Part of a small language model's weights.
Architecture: rotary positions, untied embeddings.
Each number is 128 + 24 x the weight over the matrix's rms, rounded and kept within 0 to 255. Layers, rows and columns count from 0. Numbers have three digits each.

# o: layer 4 attention output (transposed), 128x96, rms 0.0823, rows 11-31,43-63,75-95,106-127, columns 0-31
# v: layer 4 attention value, 32x96, rms 0.113, rows 11-31, columns 0-31
# gate: layer 4 MLP gate, 256x96, rms 0.0669, rows 0-20, columns 0-31
# up: layer 4 MLP up, 256x96, rms 0.0674, rows 0-20, columns 0-31
# down: layer 4 MLP down (transposed), 256x96, rms 0.133, rows 0-19, columns 0-31
o106:148140088130149125157084133153143121151146120157146170125144125072117113148163102094096117104139
v11:134156120122139142132094143144128133145096107151086152123139126136108114092169141096134129110131
o11:158150129133127080081141108150137125159140120137146141127154098108116135136105097127096136083139
o43:116122126150179148152121166103107124088110147099132100136069153138146109155141171112153110133138
o75:104118099126183137130150152126096101086131153116128096133066151149149108144134168111160103112137
o107:101111113145178145147130152119100120087119147103132103145069157149155116152134173109156109128133
v12:133155129144100107127114114142137112119129110155140158109197136139152101149155133109073106164131
o12:138156131130148063108114163122091160148110139168135120153153165092117121122144175160160150154105
o44:117103127117141183154114108101133138099135135121108137137079091141098094124111106103139097092154
o76:122091137108136185139134102111123090081144121114096128158075082156107098133108121124136101065142
o108:117106140113146185131131108103141111099138135121099141161078080150102118131107103109134100082155
v13:128131132157148106147138130129114138106134166199154159139095165124114143116143139156123151177094
o13:136124142163147121185106149098149074155151140131149112110128104125122119120122144077152168099118
o45:136128148123149122083104120134138133146119097131113098127129124145133110138135091145111082119164
o77:146126150136146130097128119132139145138145132155122081095130120152114108153121102159144082106164
o109:143117138126132129083110116139148144146132107123116086118141119162129111139135098150117084121158
v14:083128172121119154110132122119115122144120150132110109140140100126140101130156152182108087159147
o14:117165127134105118136115128158106103119098147146167121110110126135113127147108103156133122110145
o46:123108108117138095121136144118149153147153116101114147141186123106140160146115153088148124124131
o78:132112116125145113115134137145153144152128095112098155152167116092140150130106161101153117121149
o110:123113123118156098115129137128151162150128111104104147149179131091143154126107164085156123130150
v15:090147152137164124134153141153162106143127135129153120109133097108151155119121158137140112189113
o15:131130129078092124119127127093111170138150152117132124096131153155117132182119106107106136129159
o47:112099134171110152121109119141104110096081082110153096148139118119136099074150130144150135125121
o79:111089117184119149114123116142103106101132081119156098162125107104143105070143127161159151146108
o111:120113132184119144127127126139100107095098082110153110149131115104140107069143138156151132129108
v16:129125131087089115145113095108168087146117165127140166104124136135165134103152121107156123160133
o16:177152153156146107135144154134135145092130160116168146122136149098116186138177117153073191097110
o48:113132079117128172127145109141145141138140093108121156133122122184150087135106113127156094170165
o80:136135071128122163130112109153131140151145102131118132108125116174157072115072117141134099183145
o112:119131073123131162125128107146135133146145088122115148128133122190163075130097116122151089177159
v17:147125132090121125091139124159101112126115151121094126115106157129148115119149080136111134130135
o17:066143149124144147132144129106100103112151121115137093115100121125079178141145138151140138129148
o49:146097121146109127144109155120158134146137122149136116143156127089136101104099123122168064122122
o81:176104111150114132154130158111152124163123123146108122147147132090138107107108132112173077131127
o113:170104109155107131157111151125149135150135130150120124145149129087135095108095129127174076125125
v18:108108106087102167109105137109140133094078185111157119119164096131150113135118130129108153142124
o18:107182111127169141152151133151099121174099143106091133121100113132124121122154140126153119132115
o50:100116163155114080113117143100120136144180108159147065145148145122105141123053119088121097105158
o82:134085155157112095119106131124150131135177098126148085153136132155107156101063123103127083122150
o114:122102158159123095114102142112146127144171107157159073155147148135107151110059120092128100112151
v19:134155137103098121108100173130096104152128133120111124160117056113101153146144124131155114173102
o19:143077125151161096170101133131174117173100154078098151144110124152125136126145162146126144149149
o51:155148096162128186128152112127105121096138135158169121129119169117120120126085110104123117064130
o83:138148107134138174114150096132084130104136142164163102125115167101138114126088107109142132078127
o115:134138093145126180120154099128093132095148134173170107127118171109125121122092101114135125075126
v20:110106110142154175116086138126135107112177140093146177131106140124134125178105114123103093155151
o20:102112165101150096142155119103132157116178122113124187116151113144161125120141107139201106184095
o52:163146102136087139143126153105138126153110128134132073124091099133104167108107171133130149072134
o84:156143094134096151142125141118147114147093141150145076130107099143117170110143175093111141083146
o116:161142096131084147145123146106133130144113139140145075122096104133111155107127180110112150074137
v21:102133160139126172163118131114147116130125100126073104134137168167139101139126130116163122123086
o21:158137156119137126110132149191189095146083110204123148124114158131116167163135182143109134115157
o53:153155089146140134140115134122109151121140122103106150139132109124130091091091093133149113135109
o85:149133099154123137145095128132115142121147127080095138135123085130112080093091113151144131114086
o117:145145089146132129137113128111103151119152134096101133147125099120124091093095097140149114129093
v22:140156159120133154145141081159147075069120109144107131096111132126130120148099098115112155189110
o22:110122103142163143112093133146159128108118178165185093154159159138160150083165162143145149149137
o54:102146143107112115114151116123113158180128093078115183124094099111110130164115131108138097117135
o86:099138154095094127117132129104128170166101114085132188123086103119106129143100132087139112118131
o118:105138142106101121119143108112116148165123090075104182123103092108098113151103128097137104102139
v23:163172126197126140112184161121106155136126105150162152132119088132166116163185079119125144143125
o23:107125095132128189131099173140114112098176112106136102117182146161119113120151108087134097095149
o55:131124174100120102129129102131137107148113158140113104118113126116112123118080140155095157135118
o87:121121153096120114124134099150156112151119136157086086114079128112130107129101132154104153154082
o119:121129166098128098111124104140160116151111141153100120119094120107126124129097152166099160140095
v24:111131136089088133148135172120151136086135109157102129160135106123144106133130137146124144112095
o24:155138116141143116120127100111136145151104142126141136122157164110124119151152145128104138149138
o56:123134146076144140127112128162146128092158137090146135106104128139163176160144077120147130126107
o88:118149148107142142140124140142121141091168139090135129122122117157150157097115097126127142116126
o120:116138148093150137138129131154128128093162130097131140115100122145154162134117084124137137112119
v25:122120115099104123154108089141106111145133148128144147147122127128166094126104133109121152104107
o25:148129110082111136103141121149135172138045144091189092142149152124156114104161138081099112148140
o57:083124152194137110142098109114129114126186124147100143133123105108145201147129118148155143125111
o89:101113144214124096173120131122126078121165111145081169082084109114135172116113121174163113119127
o121:096119149192115105154102131116118098116185120145108148111093107104144173118120123147157139130112
v26:129132180090137158094088092117119132141153142135145100139130129110093109152179116093142125159097
o26:126103170109083120206133112120139125119129095114118150113146146129089163130113137132120114147142
o58:135149116152111130071119171132116114134122135150096149146118111137131131092109115159098128115115
o90:139119101145106156076099162123118116122121130156090119158107127132149117124109121155093126127118
o122:149138096142115136070114161121113126127127139154088124145111120127141123110109121164100127123115
v27:102115147127117066118101151147143124160164134129117101144140133138104136144167163120145138167117
o27:159146125164133074142108086104061183145154158083111130119139127157159131126136100131087152121155
o59:121133131128134198130154141136185109110122107150140157113089137126132135112082107117151120159072
o91:143121128131134191138153131123165098118141120162144126121097123113109098159103124137168129144065
o123:135124135112127210132160142139164086106133124153147131105104119112118110135082121119153115146063
v28:132105091100167152110150124083146141153152119157131109148148153140156151078147139092116114121147
o28:148124159133115142083130179098152146145122110135097156112146144143100091129149122107122102113125
o60:098114114149104088149116114163115102117096117105156117104122126131112147127118124159121167173136
o92:083133107136093084175118114158123108096106115112151127117134119143117164137125125158119139168138
o124:092121098129098083156113114154120132106106114117159124123127117136121153128112142163125166176136
v29:119114166156130134103145153138137161123199132111117124104101142148145135134158163151180149114133
o29:144138144163124130103071117120157120129115124114107121112159178140135116127123134165071152138080
o61:131131108111116116174131137150117111121134083175121204123155076143138128118103099106131127131141
o93:134112111092124107170156143153092082116139118150118189091147097139144148130111123126127126104116
o125:126109115104132118161133149151111101129127119171141200113145086139138144121108109107142132119132
v30:088139099128134160112131160102137105132146128151162164141142154123095128095137111095099093134134
o30:155114115099149113126175114180090131149076139086149152132133150155104121090056112142097112107112
o62:130115130129103126111113138130122146075161122135109122119082135103152128156154151119143163157113
o94:134138133131090125123123144119134155104158127155098129116099125073161131165147128113130177156119
o126:132132138144098122129117150113125135094155124145091111109088119089160133150151146124138164165124
v31:117160136142093125142116087142113101154154087122180113140089143110123120103114151157127171148124
o31:124128140137106176120155161117130161126118118140134131127170129125151160126145131122150120131106
o63:123109139120162087134107107136139087131102168129110145133104117114109097126113136126105129113168
o95:123126119112166096130117132114138099132102171133139149140101104101103110121132122144120098126175
o127:118113123118164088134118124118141102132107168137109158141104124120114107136119133129104115123157
gate0:140151120146112123128145109111105129156119103127124103173122119114142118105119129105115129123098
up0:119126142145131105154158098088106159112091116148154087125155116154124116151205125058099119136136
down0:127124167135119101144077083128104100118138096102137161114129114151131138153158131132135156125144
gate1:112146119154147102083131130128108118097102129149132110147106153090146136137117073087120111132161
up1:152152118147188164164125104144132110115115101107166087190158115147115164103151117112153123137133
down1:131143127154133111130111128132163120160143174122126150142101102140136113112161129119106155143122
gate2:119120119171113149144112100093146131132097133136111125110120123111153129130095131128132181140120
up2:131051129104137160114118142121138127111152118138132125125131120145092126108140114121167150110154
down2:114188164144128109080090117159084129110159134128118125111144124135124134109095112110110192103167
gate3:149101079105182104149181153107139181155160128125058100152122116131133100137127139135142159129151
up3:120096173146118157153104118124119118151126140113157159052113109122127145141146129158099154131108
down3:142107080111099103094172145152075175152140141138139171105115119128162174129141170147092125144110
gate4:156120137130102142131090144112148096116158150081120106115155157122141134108126113146089134123130
up4:140130170100139106133138131153120100129096139097150084145162157138136123112111130151087155121144
down4:157197127119120115140129164172121125102177095115142122157098103136153125071148108099098138121104
gate5:086122093124136136145133099092126104107108138125083159110089088147119127109110122153139117154142
up5:143138127145122141109097108143144115141099159161148115116077106116218164139104119143192125184123
down5:076128155123153111154089129152137155146131140098142125116117131116115135065122147097114157134136
gate6:175077114188125151078136087155130120145127164144138150120139105101113146107136079156115162133158
up6:095105119086143148095165064127112102135120104124131117137141144152111123102124096116103135088162
down6:110087136094111170122138168147149126158145066117085159134127117146138127135136126105098099090060
gate7:128114138127174095166158158160119135139154106121151101128079130138127107137124118113131140150128
up7:152093123126159118120131147152146096116115143186130146164105108108107093168101126122113135130148
down7:130119118112143142126128089101135126130135122127132097114146117122146123154135103096136186137122
gate8:117097159139137126134102149149132108132131112152127144139136090142121067191101085136100085104136
up8:127148121139157107126113137129148126121113121131055110170113107165130122152127083120070147126109
down8:156125108143126158126088118154135125155166108140120121109151124121120074114117136097114155110116
gate9:122142153149153140120076154123123086113100136132111128130154141131108112126150165131126108155109
up9:057129108106153151143138097109141076151147120135128135131115141173138126134087154147107112122133
down9:157104134120132107127120149123092119126109154137129173141149122160136094166120114081158109106130
gate10:123144187126146149142105131151109113133121105125124115172121143147120121105148129114119127122115
up10:166170107129070104136175123106117102137135160140134142087119085077151103130185120149144147082167
down10:127103162148136125150145134079060069102132148118102148179120132112118050130079135135149101099126
gate11:137127126166115157135160123162109164096082143101111118090130106131136158145152141093133099151132
up11:079140082137119122165099133133133129137155137148137130159123139103150144094130162109104103152131
down11:131113143123085137125131093117100117105089149136200114137112129146092114145106134170097123141103
gate12:110092132112144126134140136152148069153149145139140100170137135129154117133110103118104092175132
up12:144089125131147142121140146118140081134121077110118148125135143103133139139099141095130159151099
down12:136092109122137163166089111094116145131145113138099136137157123130015140098142136112163146119126
gate13:173180145126144136084136092145082138117101164156118150126125100078124148090100133103144140157128
up13:120136137152164116075147164112128123133134153159078146141117091153130090109107147116129141111157
down13:140103174121116158149145114148087141142148112091120112064101125140137122130111128095129136102138
gate14:116162105177110116121170087155113086124104136134137123132119123157102144124121159119134133140135
up14:108161113150122094129123133135110156115118137120137070146145116141137122101132133090090156105157
down14:128148087137135112129178103083111090129095127120116107078104133129140098157130106103163089149151
gate15:127171141107114126106158133164110152121096112142107080090152100132134157101107142111157149114158
up15:077118133122161175110127138127156111119111175108075112104127137129118138109094095067154139118075
down15:144131177119113146093158170095094160098129177113135162139110110135133162104152145091098132174113
gate16:112124093164164142106135152104129107110100131090120128107144135119056136137146134149120118132105
up16:122067159108164128135112148118112123109100143179179128084143173123087104118131163062130128133137
down16:115104149104120165151166143114126111143098165148113137130126146093188125105079146120129134136119
gate17:121169113128087101120123127139126125149106113093156072135065140100147156101113161167092128126139
up17:121105129143114121138163148130149168145123096159132117105154102123118130146106118114160134113154
down17:150108137170190123097079140112111133142110187155108141129156102112108133119102117155148107170114
gate18:179144157139128142131139078125154167092112150161121167132165097148107110120142183107078134167099
up18:109115113110136083129132157144107119137158118144140104123110139116120138122169112139152172105162
down18:144113134108129138126100179128142114114102051103132124167122133102127139118136120128147120124124
gate19:114137159158121112116193154149114125113156157102142146132126134129122138122147113126110143119154
up19:156130146102114119083155126135123139143121120111069111155131157154126094126127100119149175136112
down19:109149159112112069135161148147159124114166134129133158142072129127157142111131141123154096131158
gate20:119145171079131104110172125155089119129153101117151120163166139098088086121145133120112148120103
up20:096151084078111161128128139090133151189118177111147150117103154104121108106129138104134085129152